Each number is 128 + 24 x the weight over its row's rms, rounded and kept within 0 to 255. Layers, rows and columns count from 0. Numbers have three digits each. The size before them is the row's rms in percent of the matrix's.

# layer 7 MLP down, 576x1920, rms 0.0694, rows 314-356, columns 1856-1919
100:112151122138128129138113120091098140149126145147148116116085131115147088155135121134110143110179149104085129133098126128091112096128074118126148138145086146090132141099124126127163133131131123
100:134115119130112143109138148105156175093121087108130139176134116137159072125126128109110106160143156110114111148124088138205115121127129119104116131148151162118136161130106155138149146122158106
099:130139164102215135133140112150146164116148092135125127129139120125136106132107104126105107150148116112135149116135078127119086116142092146071100149100143142150124135151175089107140098113088166
101:143155089169120163125113115111122135113141121124086099157098123122148075175091134111128091123118097112136120058106147126108150141107098164088146154128131099145135109113136154132082118137120145
101:137126130129101125128115118139143108119135108146109125119115137132155107117141137101144103110147124166125160168160141122101143110119113122143151137102177105104154149097137118168083079135163131
100:104096106129124145147135111090092144122118113115115086137085094130139131078138119118104156137163139123127098086169169150122158091119147141082110112110124097135076092173152129128132103137137168
098:121125171148123134112182133145149089150102125120136144124124129154143134150150125168141134123082134116156125132145142106083130119084106100150091180138091135088108115159115136136111110116143136
103:116143139120131133123125113123146113137138127059080148136153134122168110124121126123131158090142140150149075158095124133100118111130141125119127163121122155143098131123119130123148135137147132
096:142124147124163178153183158132105166107080182124076139122123131182160136144120159164133078147095164129126142138113117156130099146156164175071142154109143134109091140150078151138143136144115146
100:156124157126124102102132074085071130123121118148160116150112156127134096173170101155134135098077114113042094109147088122090157130096111135094126120150122124104160097104091148111159115120142137
099:140148162108122090106101149143143140126162134135107173144129110134144141121125132144097135165115108129118141145172079133114127097118133120131092155122135077134126154145156158176118141114122153
099:103139122115152133126074129060121116108153075132104120162080114127115122096112153131121159112109120150150131136095140163076141110137111111111086130142145111120110149118145106153093117160132139
101:152147138166106121109171148153154110143149146159148121122164107118137136119080150122112119082149138150103114116116108133114102132152161122117172163171128097102155147155132122124108128121101092
097:154155092122147130135136122087154086124111063116119106131138092169175120124136137147109128166148114133115130147139136122191076166142119128143096103102149116131141114125137109095124107135179089
098:131126117130158145152145112114143125115112137138120194107123120136125196197123131157069093124133160116068116078128182159097116161111100119116134141159135112122123117159087146119104136159156110
097:149075113101135102148110124140127088121131119119161130159126138133137128100182132135144120141131140157139098117123175111151138153066109140129109168097174100091131119190131124127129164144159122
100:125159078141111121122141166126127125088151132104095141132147131136122123143180097121105069151107113155153120126153098122108106110169153182132112152156153127102110147125150107095122146116103163
100:153157142112160134113074091176148105112118151165159115165098163133125117112099117153163114127145108114133095169129108073141116124137114143138129139111116161128119120128111121147131117108156066
100:093167142078131087154089157150115102093091117131148135149128083123099090162132116197157151092124080110142111149142088074133123164108135138132126112152130148136172124119138116092159122121113138
099:156162114117090158151132155108135200145139153132123110123118118124122103096115071095164099138150178110152141134134118123156131166149126139135143146113125165123062148160108123140154122131156164
099:159127175095109153145123188150136147126107122119143163109136143125151128126132135117118120171125139144109099156119135111098116103134135094137131087133133148124114150099111089121155109137111120
099:130157148136142112190125150114161138125121102118097142157098091154142146149168146142095094118102157104126081142105124112169145144159141143112146128088147115098155144117068073138165122134141116
097:090105118193142165098131112065139125105128073155112147141153123126130120148168102107127126110076089077099155138129150143106128125151129137116101068145104129152110117116127137159148126113129093
100:119155141100155120156110189136154083134113094120142110146126113130111129158131107115169154146086130135105147150125104119138091156178144123123114164116121127133158135134145119135139155124139179
096:154138165105078116125136109134166149111070132140143108154183176127143132131128069172152086135123142119157141122107189114088142106117086092152131106096154153105162124166136131102140135121085094
102:154114158130162123151165173094115127132160145157146147101145096106139145160152132103124151127105109112125139125132159080149172186136172141095146179134140145097095076102154130151119128135170109
101:087133125102152142109193107122110111151122176173146153122146061165161107140123132117113155117152159167143130109111123108140125149186111134104101082140167128119153191137125113141118139111139135
096:141101077138146099105105156137133145109089127075151105128142123143134101085103112150121202119158110177102125138142121155154112149134147116120148125103104108084089150099147104150121081177133127
101:127131124117136100088156137096173091137108095067130126134131143128088130123077137110130152158138101133087199119133121167191129097116159120160074133156148093122127150128115182099148136164136145
099:128084110126157173106115110102155134142082119126162122132114152181139114199085153155134143147131151140125144127151110124137104134115179150099117084139107106136125066121135118115118142110072136
096:165140095101130132109111123128137172102156118103139133125111135087139086185117174101083148104160105144176092130133099079123130130105141073146089198147113113145097159148099126106155081113125130
100:118136114092125180142100092137126118105147145113146113122114134167147129161124164139110160138121114101113123136127160116150140119131108156129085198101136085111097120107157091147142117078097132
102:153125109156179110144133108126104103141162116123142103121166108117093119158141130152126103110143178116131108101142083129128155109088123130124120138152098130098148122150143145157120139131175148
098:118120104145137152143128160128117127130145120145137151125086128140118118142126104101138112146125126175098100170151149085098096117157144119131132096141093104136161124160118119108135099128132109
109:137132123124139133092102160147127132150103156101141117105075150128151167054156107158120113097110139132128107153099101119102143181111147142114143075127130120121101135143113122160121169109106125
098:121130137130109128105162152118100125108122103165115120149123161122137113114098164123136146090141128164176166108132131127119123101119130096138146163146108154139177141100122107082184114137145164
100:130129166094129123147117146161096137139095102135151152154162112107115173108136146107121102175129105160161126122132114129148110129180091143107149143086142160142079139117100160108159092113138149
098:177140133090185122160131102140122098127154164134151118115123147149180125134139118156099126154179151141143090110118127144122141100130119111106123136125118125049146106116135135135129139151113132
099:137122127145135152140170166108144100149099124110114137112180107134079144157115106167096113117123136140127159127144138156095111144152089155125059126136129150146169126108142123154141091133130088
098:115151124104120123140093129095159185112129124120106145117127089101159095082158118147101117168094120074135161153161119137115140135073139101120102119091109146152152124136121109163127135119097146
101:127136104147068097129086120127156126119170121106071146043121160114133136086117098091135132127112141149125094126127139123123127173135143151150145143100135130128163105124167092142098122156142125
098:153169110154144127115092132106151164103125110103128126184138126137144079104132125117074114100157147128129109144133113097107119117113124107136119112069065097101141130159164128151135135125127126
103:144138109123133166128144123161149107114162143126142118117131121124144125092127142152141114119122154105132121146107134133084152128146110129152162121135122203137138171103143134132105158159057108